Weights of a small transformer language model.
Size: 11 layers, width 160, 5 heads of 32, MLP 640 ReLU, vocabulary 576, 3.59M parameters.
Architecture: LayerNorm before each block, tied embeddings, normalized queries and keys.
Training: 106M tokens, 6440 steps.
Each number is 500 + 40 x the weight over its row's rms, rounded and kept within 0 to 999. Layers, rows and columns count from 0. Numbers have three digits each. The size before them is the row's rms in percent of the matrix's.

# q: layer 7 attention query, 160x160, rms 0.196, rows 0-95, columns 128-159
# k: layer 7 attention key, 160x160, rms 0.193, rows 0-95, columns 128-159
# v: layer 7 attention value, 160x160, rms 0.181, rows 0-83, columns 128-159
# o: layer 7 attention output (transposed), 160x160, rms 0.151, rows 0-83, columns 128-159
q0 090:553449471465561434528422524493490519462594454499432417488516517519517447504537497534577539432457
k0 083:509496381471502533507469501539478414421517499448485578484551517469505456481419517484593462482494
q1 095:398571453488486519528412432484489470443606466449502515503538498452442447452416552540564512516510
k1 095:409498507490480525571560443489526486472470544522533528538543527456455491459434520503580549564463
q2 088:398528440479492535481489563537459519507460518516455520504495576419514563513490474507593525543541
k2 076:484469484571504503473496553511506522489533539496528473504520530543497562525524501589459460523535
q3 100:461470529482540436452515533529492493486619511497453507483495540527488518470508529470468491472521
k3 085:562583584491548550509497475531482464546568500426429458448519535469451538482475479494531540495431
q4 091:496575485456497571482497468500494469485599422517494536554474537578440473535519492491541535490460
k4 085:509473517486448536525503475484501532374440486489542575508476568512484551491448540522484590526473
q5 087:520428486531425512438458500540555510570512538485485491561533539523497493542503533494485501475498
k5 098:540479478436482514571474448496503502449478542460471527452460525438514508463432513499588503550486
q6 097:569488514495511537411561481489494490454503491463449448388534467491498557522534443489510506446466
k6 109:502466529471449586542538465483481468472483502564437467478483507477500496480531474480512532491489
q7 094:475530508493536491496532478448498435456488464496482526559540501481502533419476444495492497614480
k7 092:505544502473525535537547545536514506488528492530517502541505458460534513471457522535432472530551
q8 097:604509532486465439466512470485517566495492530528454404463524468567521506553503449477437498521504
k8 122:536434507482560488563536509461463524426526501461496468536524489518504472470546517538451451545495
q9 082:573509497509496463499457492509465508508509598448505432534483450550444588433480550503489513526529
k9 077:516530434512539467507528539532430500541477496518486456516430433537527550497494528512490494513545
q10 094:514490526540538451450479513482497492462491533459462550447463471540437473537534519473439484561530
k10 088:575472581514508433476484573449484572499476554466535493465476518569449490502526447515410483513574
q11 095:456517541549432476546538464513508490463500578421437425530514528508533510474475491523602499491534
k11 087:564447495571525501401486466476456549481489540517499503477556463538495478497498535493528498537501
q12 106:484430502422529544490484476504499566512574596521471474464555505463446526469463509520542490459493
k12 086:543504484437501511510554471477518537475522549523530483538455485488583469418522512503408530555529
q13 092:537438473479490552485493563451470464498435462436535378451510500502425491503473534485557465490533
k13 077:493427509552477456551495527452492449505511461439541422523510463463497492534453484446580435473494
q14 102:501475448513516509515485461431497443477443540547561545446478455537420505559486459493469498509474
k14 110:492496467456471505539467490502533483520533464491459580508454550471505504454503490508509587567472
q15 109:455477478534532531556472492496538490512519556554434517441414535425457487461495549471569452466531
k15 100:520572469516479515575473505449519422477495523489515555526498430433480464435439505487474456563486
q16 076:511447531496504513392485536437492533485470528456465509486469531499473488484538494488493549494481
k16 076:512542490534420592479483523496483523447545540526507524572482483522457480508457448485527508482469
q17 073:525514545468441518440579545510467488464478484467529479460545539538516503414512437480501503471484
k17 078:593537571546452501447459522528501490532480479532491470496514443512463437524502497462505543500484
q18 127:516516516482515440468489438521493493541433452459482481483552530513598509538431509375498502484481
k18 084:507534510512462512464519480467539423579467448521510548466467499525513444561469541402513517482508
q19 101:481483528484499515501473537504528508539468500505475505492520497466492492544489541465522459479490
k19 099:480474510487510494566477490495491585543505513527530507487459552549472475506533433415537510422471
q20 086:505510563607491418467490541516498482564461450457528466525495425553479503492554422487547493583508
k20 087:506477489503476443425458450504536550498543534520559500506518540486488461505419477509474543485466
q21 087:518447558517529515465523502534478574455589476478529455478492549574475464483511499475490444488506
k21 086:512439471557532483491408513484476493535520475436532474504478537556465469503494581462485520460504
q22 084:516502485513518569555488495493490427462545484515530477423488492541436470510518447526455441577503
k22 092:532488551452444519466473554525506457479546493529494423517517491547500478555497471552502433559545
q23 087:449472494540469550497515442470490477505573480518531557571510529511455504482457490467453411494502
k23 087:524522508509479541419495477514508536545496454491504533507512570491526474562540434484482472492484
q24 099:445518497514505551528580484486566575529472472500599502437508569470548501484507495532519440456464
k24 101:590470518531538476491574470485502571498420580479470516381516475509511512480504547494466481524501
q25 093:529521450538458465548499549472527508492546457469558465498505536544493501497489426534472597525439
k25 089:492559452567463500548471562519520513466522477449444477518524540503502491491480433515529491548496
q26 090:551529466595489550485572521501519436531471514457491482463506475452464513504515498461524464542480
k26 084:514542515491586473469567510499482451491482495479494499558502514483532575463516468491375500488490
q27 100:462557454438483508502478530507502444542534520527530547604503530513524509473507496535507531527467
k27 093:493525511503487510540504487561589486495444552564518456422503520470503638471522478466466417547457
q28 093:458494440482546421467515432524548484503504524494527461481499470576529455479484484508469455531488
k28 092:438525491452568500498461440478559489534510575541494464523517500504497491427521489508479491439524
q29 114:531499523590496553431577558452473479488466501527430484434514558505446511495518496512534459542531
k29 084:472462556542467448538487484444484470522501566485441454506520530550429478416522533559494454536542
q30 090:511485498518558460485538474489526511546508561581473459467514419547514459525600494565445439459488
k30 112:498457530514493434454542521545516534500469578542484437492492431564511468610519524530496473431538
q31 093:509453511512485582530527497550501558487488531431486417493469475499521558566552492513502491492535
k31 087:473489456502459557505469474550485440538476488513530456470487474500480499507442499484512558467509
v0 099:477454475518465456484495480508455475546465474549472531549457551497534529517546563522513562505458
o0 102:506500554401482502511466497488500519450497521458499538485501462451476418479498511568459520456509
v1 102:552485546422567489476485446565452510472511553481465422557484473498472457461496529467558463487465
o1 104:513572458515490493534558534503485522529542497539516530499556557562516518538535487540418578536502
v2 108:507412561532502543543489516500518477513531433506502479475479465497487472456494475531447536522467
o2 102:522557509541581478477532494491442442468561459450462477529537444512517509430566436489490436503541
v3 104:506491504522416525497563547512567488516501485412490479585507471471543451477437511495510437485495
o3 100:547485525494520445528471541471454538509516474517506527425509497515490437524547495541461524462492
v4 103:458493448484551466504448476535500459526551523505504476487498497483549511549476541481438377512472
o4 107:545520572508547532477560593462540620472447520459528465496513492463465488466516451532492522493561
v5 110:530460472443505496527546482537477549421491535521521499474533474552393465489495531496501490553475
o5 110:510591528546528535474481480508543518507531533572537493486550469450571531486492480478470512417514
v6 122:509510494544545503490458474442559496546541434551465496577483439525405469524526474498608567563497
o6 130:444493519464529540492470478542462551482544490453556523477549505483559546507452564546500516452479
v7 102:502552460529506485535546490472491517449460508540603526565560526511494489461487543542513500484514
o7 100:537470480500456526500436472529492435531565554486408541489512516496522492487554485520515546377540
v8 114:458524500461508574468484525488535500504474495475522519548536518523494484566477479548519496516494
o8 111:569444507476451497493549470495494524545531548475451526427499476465483539458504547438521486452482
v9 114:509514492526529496539523551522542427528508517524557534497479506515510476495558553526595456479499
o9 114:481511511497504515421445510432459500476492414427455470538544562455532485543523494509548464510547
v10 106:531410470514532527530458525367559503470557507498511491532498499506486449500453495456491523419486
o10 111:492577496525506469513596474610447467474459484486502494465555487494517471476523485515510519466492
v11 099:522459518540482490478467495589487479481462494533508472501587471504391524536425504550432495531457
o11 093:474555503503576435520451469439508492530554548576500501511515424555557533434578530491445549469458
v12 102:508462548434496473498516509538448507530432593419468493466461478440565522521495454473515545485525
o12 104:449506488493473577525560517440538460508500474454600492445504492527397509441487487527435458520550
v13 116:547519591557529476531466510439416443461467480499486523527429567463444502506496479459562477418555
o13 112:454478419418473461480449495549474508477510505511464457483523452531547539502513517586501454601525
v14 105:449498436491552524474512473536558499489542484506476476468474512491526547482484449503436605512507
o14 096:541467560495567495520515459446459442520516493530518494547534477545520481431489469505480419510517
v15 118:487475389536515423476483430506501435554439472472475533505496502518516500382539538500486529540504
o15 107:529480522537471555486458546528484541492548506454467403515466448560488501593543465504514491501525
v16 109:430503501547463424512554516499562462493533549471494480499539510515536523505426543466582553468549
o16 112:553485536395547493506529489477537519495499539504527575419500492522478454565585471511433445521532
v17 098:502472505545506578512490487567454484427467496496536509469510445440537477536446512513497524523476
o17 096:474494535505512470449501483530498516531521500545426530525524512557474531476518451544529466476487
v18 117:429516454557555538619460485457530423448491520506504496532467474472522511504524458512491440535502
o18 119:508435484538507496451517550487469530505444464520501489463459579500501541529526525482529443450545
v19 121:489484494546429602514537529431517454537483451505519540554595485523458567530483447524506536492543
o19 129:551493502471508475563480497556509484484561493477532455407507470536494412497468509529528503423439
v20 106:513486498568450518544577532559487511393494446517470484462549537453488541470498528545474529483439
o20 106:476501519441522407451446453480506523615530540431535501532517482560475506499478485443511529452552
v21 110:503558556531523526527436465558493489393498457494414449488510551434564578487468496512509464492498
o21 110:477440512467501472471455519455518509544542501518544560455480482515472442500549474561424587518468
v22 110:523530529583503437505518444504514529418511430480501462519511420524469511477487472518539487492494
o22 113:466469462497494528482584514509491534553551573549492509546517522510476469422529500549393487510534
v23 116:465541475436536504432486514512499464436490522488447511490541539543517499467512543489454543563545
o23 123:532518525517441450579487562496513487488512453516608504572477515487483466508461512415532508487513
v24 122:440502474479509443532533481496451488514509416479476519461504541536530504488503496482477457479527
o24 121:543446481498495504448463532432505531515486548494556415499461382573450506572543492455490541493524
v25 118:539484500479450509546445445485492488550446474506509504542456547548500478487504476451531520499475
o25 122:481472466506521477506521517481494520452497515438433484492530507506443502478458496468493491562610
v26 107:538515506489444503492489515558479550499481556516458528500570474474552500524447419558472482492540
o26 112:498517466474490529559515550444517399505452491539592489477516510423427525481471498469556489457462
v27 116:525510556507445567461486537544461480570552481518489539449508418462465488469534528517517512516502
o27 126:476514468451523497523499467483486497478570488457479507562525547484480466423447487574505539511476
v28 120:478526501448559562523502489464524522505510473540447515513470463467482512513577412516471506497483
o28 121:500398577517467544484563510530463504510461501369498440490489542502487520530532487493614511457475
v29 113:509510514434591508486459497562578497412549541464495449430467411426511474496482481466518448543499
o29 112:515507569521555536464574478457513473592421498531541506520579480477494538472520481459436505480475
v30 103:510478617478412542523478517562492531486502525539511472487477492527545532555477484476476440530488
o30 104:521488474530497494514472425464479484556546438466525535481490444488405491451497528497494589509452
v31 112:552550550469515570536500430416485542504567481442588546503587493464527477496469445523492505528447
o31 114:453468514596538524433531541580466496553534572507446471457502454509489528463526486450533581439484
q32 100:514459561491408480537514433503531522505505546412524509560483482562399513461501474574519500544519
k32 091:496485479467429477510567442579547542513467529496494488393512569481462535494489462488494533550484
q33 101:466518506520507466489471530496505522549502572563508424493534458575535506579550505466483497504532
k33 092:416529446518481439502468474551456517505485506460467390508462405560476577523481498569533484479473
q34 098:457472501448462510486504549520472533472535506535478440571468516428419513559542407415508503516520
k34 103:529490459467502482406447469557540498488572476430473534497535457481510500506555552495492482455510
q35 101:460521455470514433494493451500503513533498439524438464336540568476526529494509487523486584533482
k35 104:521516553483519468558516494525521485437458549440503543406533501471420472565502524588569578481478
q36 104:445451481475467468496462469514538521466513513565518510473428453565562501490443564474481503463528
k36 101:524450470575542477506440490470482505505468486464528494469478552559496550523427477445423489486495
q37 101:528469548478472574487516460513440504581494525555494489477515490495560488482483443399491426558463
k37 098:601501482479466538503552544478522473529483533416503526480494510584495488517494485486511464514471
q38 105:498499512534436461486464491449489512476470506517522464475510517490558533462553448590389461516493
k38 097:504488560466431520533517473432507575437448534481495490510528485513436447444579652547460482511519
q39 107:483458569508504537506492548522494500538514460482425555497507501482506460553438496521451450565448
k39 106:479480506534539514499519525425512450541469518550503479561459512502567410438481566525484395521576
q40 098:483526489456484473467500532557512434564525531489547526515500442461478450501503447539584518530518
k40 115:435545492513535581521578546487499499515537514541544504483485468529486407471457441567492550551528
q41 094:518445556534513507568564457483558496514505489521491561513487514578560455515501521525588520538495
k41 096:536534541594494472477524498450551505522482524501492544461492550446569498522537483496537467499480
q42 110:574443527419496495418513463546426425477447437494480475524474447483516451549459493483439509499477
k42 099:499429483443498532440452563512449472518565437537484491458490502397516449510508532485484528498435
q43 098:557431453494490483487558542512524478518471423551593455511550454536502508545532527513468451475468
k43 093:546454525520535412410550543504514471530479389568516467456479503476461440529451504534478471383595
q44 101:471474498539555463488566549461462524480468533507525520476395536558470540465501498548449499434475
k44 094:552483501459531516517546489497477533501569579501433479493482525506459496496504562567558479446483
q45 097:465492435550440466517491509481489556525436531488533417582506482500466435549411430472539465522500
k45 114:537492454476394403523481499603503505456499473490562493487496549492433492564454533511529534526390
q46 109:484527535535490467567482494473498413430507487482497451551516507462445561482506517545505483452512
k46 098:492494534539502510502483498532545425458520511541480486481517490479465522473519472469491518544511
q47 097:537474474449451473456507455455552489523509502561449447469521474495573518489511513435488549435471
k47 104:471443527522543520516485503446504470432561494593534498546568508512487466491480485489513546502495
q48 103:492532479471457486521537497497515482520528499526571485472482377575517536520494556514537460504543
k48 102:442555416510451452468454523495565496543515550464501545473522521539577525519445505487490493541436
q49 098:484477502521507597449558535464494546563574516512483529484553498473576533524531504523496445416448
k49 099:543464514484428515472549495512447540484555424533488428495558505465539543500550497549469477397484
q50 099:452489503470459537542495508533517471510545483537530452526519494445525476449463532451508503445398
k50 101:529551481467494512513574468492543471489521455532586517639538528436447525440476499545532487463533
q51 106:512470548392477511500551507443532513470444513477553523470511513477570478472546426477458483491584
k51 111:476528505554532458508484497489501488490489520555567548529527484507546446485544465439509459490573
q52 108:538482528497493516417459421523463488495512534497469566491498553551507407512488521440486479566487
k52 098:564543504534479486495477531549508490471479468534536440533499594455440496493436461462547525451498
q53 096:513543462580518482473474466515524519578523462468459575428585526481575480488565477501520489487481
k53 105:483546522524410549449464432524546461519563487510403510441527518460531491426479465497496484508453
q54 102:463499469506495465540444430467544488489521528490517517425547470520500518538531460471549400514496
k54 100:489561489553544474456468512496551488518462462507524533448525487507508570552489486438580480488505
q55 096:512464424493539412430516468543468440500550536472521492503534468461552558545495459511524542569572
k55 107:532529460506483457426524437531497472537551552569507498475504511464525547536448494485554528577510
q56 103:503485506404517467509511495557452477518511521549456501469520434527548552479536532501520481461501
k56 105:421477509513490450563567441485531452505508491425525459581538547527451484454506461474526465513496
q57 109:460434550520468516499539567577501475465479495567459568503491460537477522562469488511493605538529
k57 093:477507471549455493529403494520509592461483585552532516536541479467505415508514491524539525484534
q58 100:471544527540489417539564487537460546489501475482507465542558480550434500535478558512497506493469
k58 100:507499431500450448531583470509464507480456456453567484538487548517499521532525511505453537492438
q59 101:431507526556522509462521514475504536551537528579470480491516467523434562439524462473473501508476
k59 102:464477551508566392510550489492550453489556511499435534496502479464446470518504560520524414561380
q60 105:509563510479541448490455498490505404521436538510501503488446436444508550542467538459468530538486
k60 098:485530470492458459499557550542547443505443546542490495527514512486516509487447605470470519457526
q61 105:430491475494474526503489559499506519533552550441504492493507466576489511501483577529515527453510
k61 108:419506466579521510578526533462478511518513451413532527496453513493608474432394507471513507514513
q62 098:574527486487478534508478545506494547507541578475495477488430557492511528468538522511457460509480
k62 096:479471508441571454507547527466487485457587533425463486571417490442551494479502431568468513487491
q63 103:522474588522448505523511431499470461521572454501524535536429473532437469461595529538462413526535
k63 098:553520504445462552527471444443562424531525425449451521483530570447415438441520465437481539505542
v32 098:548508459546520485516476483476529444476548505406588531539415545492453395509504552489490466567560
o32 097:474449539467451469528426461501463554520529496474546533550550480536492562546535435477538545467475
v33 102:517512506475420561500442489484470487452452533541413559474583529538479502503483451521534449514477
o33 099:518456495519578521500457491489548517500548440511534485509457468437467457486534498496480515421537
v34 102:500451478489511458487467493450408491510524475474466511523502502480520476456534513496486555550509
o34 100:483496490476500473444485528512525544542539509489573494432589559505512522474475502421435557509504
v35 104:499550457501425519593441474449477548548469481505449493504508528539468491476450564477473483531463
o35 108:518430502431499447485556423465493454494486542487511484541590493496459474526564500511516441468516
v36 101:470444431488485408480509475492573515517470528541523435509477485464443544457461531583543452454528
o36 100:474456513529508579420475589504497520437541425511499526493505477555530519552515494465484544537494
v37 100:424467494503470589555417544517438424504459551508502506526499488422554570491525487525500478455522
o37 093:551500572499547401498502395539527514506518535486515483442500467559426475521498538487529499509446
v38 099:570516548544523468475517511523516524539516537498520517488517516456486533464467462511445496407459
o38 093:405481465498496530547467547478491578533438462486487558512455417503484525452474548506512488511505
v39 093:488575466502490511536539562478528565505535492477483488504466546527461544484481365432480509448477
o39 089:472435546469489481459509470557537502535512505477532503499507440476472498506467462498524417503494
v40 099:485489504528537470534440497476515574442511453495418564537479470497514445386521497495548519563475
o40 092:518512562491496507473503466462438498563536519522603471501488571553458545501500567509504469487476
v41 098:498492456491454423502465472473532533523460462491528472484539509509565546438506454497509506502483
o41 091:432521539514471535512478435570534550513513517489493468546549533479503517525585545513490461479516
v42 101:465459519519516523511450527561531400504491543486506504502533472507535505541483524575472482489523
o42 099:490469499524480504493573515430535567509545482534444545505470496556523530504485473511485417487448
v43 097:483546532531449472486567558511433503498552505471547528529511572539518525519546430407524513506475
o43 101:497420517495557494527436456479492440455498461552518519523587552551501488540480459471521501541506
v44 100:540479475486514418560492517460453500501520492559517450501541484512502441399552529466582460454505
o44 099:473534614509501556475546485517533494491424515538542564513505589499456466467470474513488486468461
v45 100:508476527524551543489474460499459512582468561470500479523531582490417543515517453493486531485472
o45 100:509476466510519468503545521486562487469462429495525490482463441525543497542466480496519521538486
v46 109:520441486391518481488491548460505478490453588467490514555490494466432552517489480478515491471457
o46 103:478488502551434469541511511523492452499500494559522549489473490524552551566546515529531504492538
v47 095:436508442534526497514520489530523536538466561512525540537485484485441489485492587502502534556495
o47 097:538498563482540529457478545437516487432529445515457380454503543490498493500509421558486557494500
v48 092:503466565520499516485538501575518420466502472510504535505465508546460487481523402552569521502429
o48 089:525538497552502477510495569461465555486413494516541485474590532477457492461514542459531513503513
v49 112:508597471518549502413501476504550457566477489528492498446480546465536446524539499488571462470547
o49 108:488393463479453527558525553545405498451492461513470513495464422531525595460553461479504489563493
v50 093:545575470527416499495534584557434488450469516472566566521425470540449480470574439407471470493467
o50 093:433509569461517474542451480515508527468487504477513416439540485481490495501492521484544476475475
v51 094:486535514458461513525519488443527504528481579520537480428490480511464508472500465510442526508529
o51 094:509492523531487522453485510572520537426556456511505525532507535535536554483546581509493513526504
v52 093:517481522472535515513446493474566447475530545615533535609480562486513484502517510529541526527494
o52 098:492488522586479517477549441414487504541483474430453432438514531524497563533511437469540483499498
v53 097:527561498496481583527477477490536454465592477438526545510492468528538477540520520485521526486547
o53 101:515458469521549414483524479492455583556439513535495527528492538511488562511520452504494507505455
v54 103:511434487577475571442541435502485511457528480597500494489527552467536503478469477484458400530469
o54 101:523526553507534439467453484511447590544522509437526543496488479525490457487492533509508512490585
v55 101:536558540427493473491494401541473547517501497480452515513480474475518530502521483542505431538534
o55 101:461500515522549482501476559482544533508440512520469412504481492470491529467506498428482512517430
v56 102:482537510492571492544473540561490560591466446488436473523415500486492523492492591494526465499534
o56 104:517514477578489491455467565470544419495507584512531459516492583523521451516435427430508470537511
v57 102:555508510482477541488528489513475491546528562472506464551465450585508510479524546531518401520474
o57 105:375505528501511525540538502485497509530417499528498541498496557473563517457460478509490566445468
v58 097:477492511473491477463496508477504513561536471598453433531456466477464509536502479499516591391611
o58 092:495446502532533499511445539473579521487474491425505532498541470533562482562522573542546487486418
v59 103:568540538512475486444534600465493474533490433532476492529515547454531467492465552504497484512541
o59 095:456488419480503536528522566537558578537479496477487445483534521503492529489486526509550483490470
v60 098:507552550539492534456444494501462475505569526572497585525534502545488521501582513451469464533568
o60 102:522388444519551471574498527498465465466443508479522450549564544527494442465462500510483490479452
v61 098:498538522516520533534508445410500497507491538538516494508591525441485450556522500500470505461433
o61 094:564488507444484478487497476539487470493467514508521487538515508464555548474450438572483487411455
v62 106:564503490488464486552469470451496608515493480498518477478470514428486497495572584523463522480471
o62 100:441486467525490512447468493442479417481497496438502531547478527482508484549476521513503476507475
v63 092:447506554428541484500459478531520513502496488550429522566480425478498553483543513489449520560455
o63 094:643447444525438539515473481522457470501538480499537489456485543559608531482574509481473461467496
q64 092:479486455493509520544477532456516547498409531501504519472530509534467567467521556507487432430542
k64 086:475520488510476469495553507543446525497531458452529468487512544489456503529487506462526517462540
q65 099:472473513470494429488473498527448525485490497487532518528443501477448534494513541541520436520567
k65 095:419553499501502533571500453500426494518530528535540543491514476495480442454480476536573459525557
q66 098:454427548536461527573530541491510458537491525571543462487425535492533505505504503410499567494500
k66 096:495421532539488542557538481555421533537495487556510498509557421545460480582556511488455473531480
q67 101:517443517570509492513501520494478514540468564574553489541508513474501517557550503458512494461474
k67 102:575449454535507517469488531556490494538470524517440538493463464486573453536536541443540487413527
q68 104:501465507473491476529495533501449480526436549531581494492426465455455557554520524524514561537490
k68 097:509519487482566463531515525396530555496483476500508509544500572422487526561539471511524519543516
q69 097:474546539499475463496474497547497500518516451477535544535476545489410431491551501446531524502611
k69 095:537455478507526448494452553439520498463473501492504573532420531503385510508483526426532511485525
q70 102:520537457466505480554451489499453489453555427511513498485458506532506460560531574480508510453459
k70 101:548562448540522496563452431563483490432511463468479474582512511458530469508433538528527568517426
q71 103:457513549545465461490530446441491526555498503439533492495467512523544527554437455542465538489496
k71 112:457541591565498491472513459499571503519500522512469461443462482513484491578535464452543517476506
q72 096:528523471469434575478481511502516495427509506454450498512506551459449483442506519483575490513480
k72 103:523561476407437507489412428496516495480512496526460558482528527449480542499475535401530574589491
q73 099:554513498547493549507500529481454468532480494496485450434489509536458474512479472459415468462483
k73 098:572500425518486485545477513474525426456472446485473502490500469459503489550467491452491468532470
q74 111:538502488475530502494425507536553506514488546517481553485456532543487450489470427527500513562552
k74 100:511496458406428526532459469498479547480507471464541527488517476523521452521512552525477507570532
q75 097:445515475515499409513449497545510515537540466493484527509597443515457455484538504606557536470487
k75 100:454500520500485472483510534474542479598520407424539501527491507410530499501502492508484500403414
q76 101:572562559526530432498523441469490470510582505510540519481491441435483538507520573477511520469518
k76 097:539603517482574461471498476473478518494498518524457519464529482550552470564511498506530488411531
q77 103:500470477494498468505557509471477490459527491519493565499494457536539537453501467494454571525433
k77 092:463521501468548525528471498516507465488492526526516467557495496477487460418455437504456545472501
q78 101:503536463502468534478535571527450471508426478442534546502561459524459426494517451516470473534433
k78 112:475493510523494467457473513525483503494472474505487521511556479511494513522505460504476539527485
q79 100:462494548501462448521475498541440516482522454467500484527594498476492504463506542454608532496478
k79 092:430488503528457512500501531519452476544480496498550546485511479401560461488503518538493466514530
q80 102:511545522519507472530477490398447486582537488452512513540543554505431548543537499519491469487537
k80 100:461487500563466537445533448437513479460453561541505498508476498512445559494561471535541436503452
q81 099:506507571511498451521587446528503483530538473513505530572510476529508530468548520444465557485503
k81 097:486535490459535550554602531477564563469468487565495517478496481548486510508531477524448584570520
q82 102:482562544490457518517498533482532461478415412502530431517478496471487489520507517531539492497425
k82 098:507546570542505480474529540468521491562427423504554521416491427442479427540489478510452488532464
q83 097:453469459492495527498476539518450465507495463555477462564527498452576538486498519480556512449575
k83 113:542467490495449517447502497545541451489441485496540570496490570461514535580470461435504504536494
q84 095:454527485456533485452516462454435578482492542506552515610498533438488554587547445547493533464576
k84 101:486442536452502451513451504474459530363514445559485524545488584491567485493544478497452555535513
q85 099:541431567486539454410505552439469521477494426500534448528519497513457500523592557481513503480476
k85 098:490479545462448540483403496440493497474520480473486452503503471490446432532532450499528503501438
q86 096:515494497552569501529477534483469502446482472500507570478444497522474424529444478478467489483512
k86 103:477450483480496466495532486485482575483523492429424501556525495505494397534482517506529521562514
q87 104:543479440516519497451466533520422493567521503522518453462533433543527548507504456505454479525480
k87 107:478468489462521571486522537494465510508504496477503493408490462531482515513495445436540545532439
q88 099:491511506493597520542487500566450515553498499462541338493505482435502545444532507552496508492436
k88 097:493450492522522553567562441459527453499560448467502457466479470513584621416538479531460498525463
q89 102:468480434494526495481419558520566484467565547443449492462463402519506488536478489468583508473489
k89 105:481467519515536487470513478513533465477466488472509567488490520481452518551432514445599499494471
q90 097:444498486481479457578600473506577437473454490500518550491531546479456404455454469468512443516453
k90 092:457527493507524537560556450473506475523513532548500543554556525507491457437458524479520466560416
q91 097:477486479494491560505468527517502527551609538531467544435538547508528549547561535478471446468438
k91 094:523460437480580524458518471486449555474565562414502488515465479501557480507528523459495471468496
q92 103:504499506452550451530486574450483535529471449465535411559450440584504535511529413394566508479546
k92 091:499460529503516510559478493488503457581496455556571398517449493579481530468583511471576493479487
q93 102:497543454489444547449536518490522539592585538475504548468470449518528414452490430500496569485522
k93 099:442520496508530504458467497496474518586504558507473504435513506497548492494558436489562435486480
q94 095:468538388465523567552484462499524447518482484502588466514471524452533559524402533453553479617479
k94 090:561573512562494564533490466578548466471490492513504427564527482443562578472477492478501493479470
q95 104:487553481509520442488450534467467573494507506564504463552456426495514483488537495489528514577531
k95 099:562507514529529458508487567493502515471483516527533513566447420434572508521493464496549524513502
v64 103:544444505546523605441490473496519512397525506506513529426477495551530449507450441502480521556520
o64 103:415472515492484461599492571447536498544463486448490535507548495473485501542543492540523480562525
v65 103:401453456504501511459551433550504527499503540523508500518486524593449440541451559468470420499492
o65 096:447520482464499504461399534512445485516549496530470460421502487498561568494492502503536558510481
v66 096:545553473513468449502482523477473440460522490442444513557492514512524525528411512543560480531536
o66 096:451505432486539524490516475526532492517503542514483441454506563451514413533530483443417557490481
v67 105:535527538585418505460548482547506501452470482463484471486488451450510517528498542522452518500517
o67 104:481459458515520457517500497457511517508479523516501527516511538504467529477482512477597465525476
v68 097:498551545439482507471484467523466473404514536523471539498523585466528575541523431497482516553496
o68 099:459475476477501461479556525477454514552523528538510533510512476509492447476563528528491522528452
v69 099:484474546476527441479491475469466494519476530482475436488591539492435580534501524533463571600475
o69 104:538557422523491477481433516515532476522512450464515565547505486480556505566480469408575482448478
v70 098:449447510470523512554470541465474450478554501459425504473539514462555490515450492447579571490512
o70 102:494554485408478500506459452500531518508471576586521426499599509447508487581531468552501453458542
v71 104:528561569468491444531475479482501544502556388525487464467515443540518463479491521475523507448490
o71 100:538407513529484516499488517426444526487391508528543514465476522494513503566490446543423499496542
v72 100:462487489524481528505518521517472484577403482537476530560503511461552496452499528466484467530455
o72 103:464499486585524483541476500493505561414488498525540484475459490533495516510486518520519511460522
v73 099:495498487375530461456485502450509498486510476374551457549498553509553442517538494484492494526486
o73 098:560492502516464516454466563515529597462557508514445532463433485477469469510529453524540573475584
v74 095:384463465541513511500447469424512524494553491472477488512436510478533502479508485502471462497516
o74 095:505417500465477535459569493575436525494496520499524525475507571503427498581495512497550469491483
v75 100:437476488535534489477485490436502543508567407467483468496487485434481485445449533514493608476561
o75 100:524555508449509506494521494544434526439483570458490568535496560572493497534618516497440404581468
v76 093:469549534566454471491564558475443579469509472439438529486444517512536459443546443504486559578465
o76 099:551532484486457588459465465503495407488533502515455415528501510491454479533399524504508479488515
v77 096:504468500475494459464545535487470517465490441473524562463549536509512549502519560511477439548487
o77 094:504529397495493520520472450597494473496498585510486451519485510475502444543446514513519518503460
v78 093:468521511503471567596471468547509494491452482488457485543490425456477555483502501588500494529471
o78 096:550457517472519449468443525463484545517556513510443434482454497497526523515548545410540493450523
v79 094:494541483552473464425513475505504530537521489533540583419506539563486449467515504434549492582409
o79 093:475459524442529463501517480511524506491503451473535500587461604466529537442482509506487509438607
v80 111:566504477510516383576459466506502556533480508511506448507529506476513538416499433427482542520473
o80 110:521523488535493566446507539487495531478459557505488506539509487582480521577517460515472424485527
v81 088:519514500467474442527596573562519485519487507415491515463510473532509456492512450439475497487529
o81 088:527549468491534523520489391451453537496509543501504477519548509473449506487467536496403461461398
v82 094:477450557518479452533472510447429480479481601405468552552510517552474461498567477469505518561512
o82 094:603461464479520502437427509512597485419535428556550472455511467501494465473464554485483525515512
v83 102:475517460550437483512474452469482480493475494512468626463520517496490526530484455559517437467503
o83 096:486502550494485514519543522490564458508544588447500435424572486554418461432510532475430539514460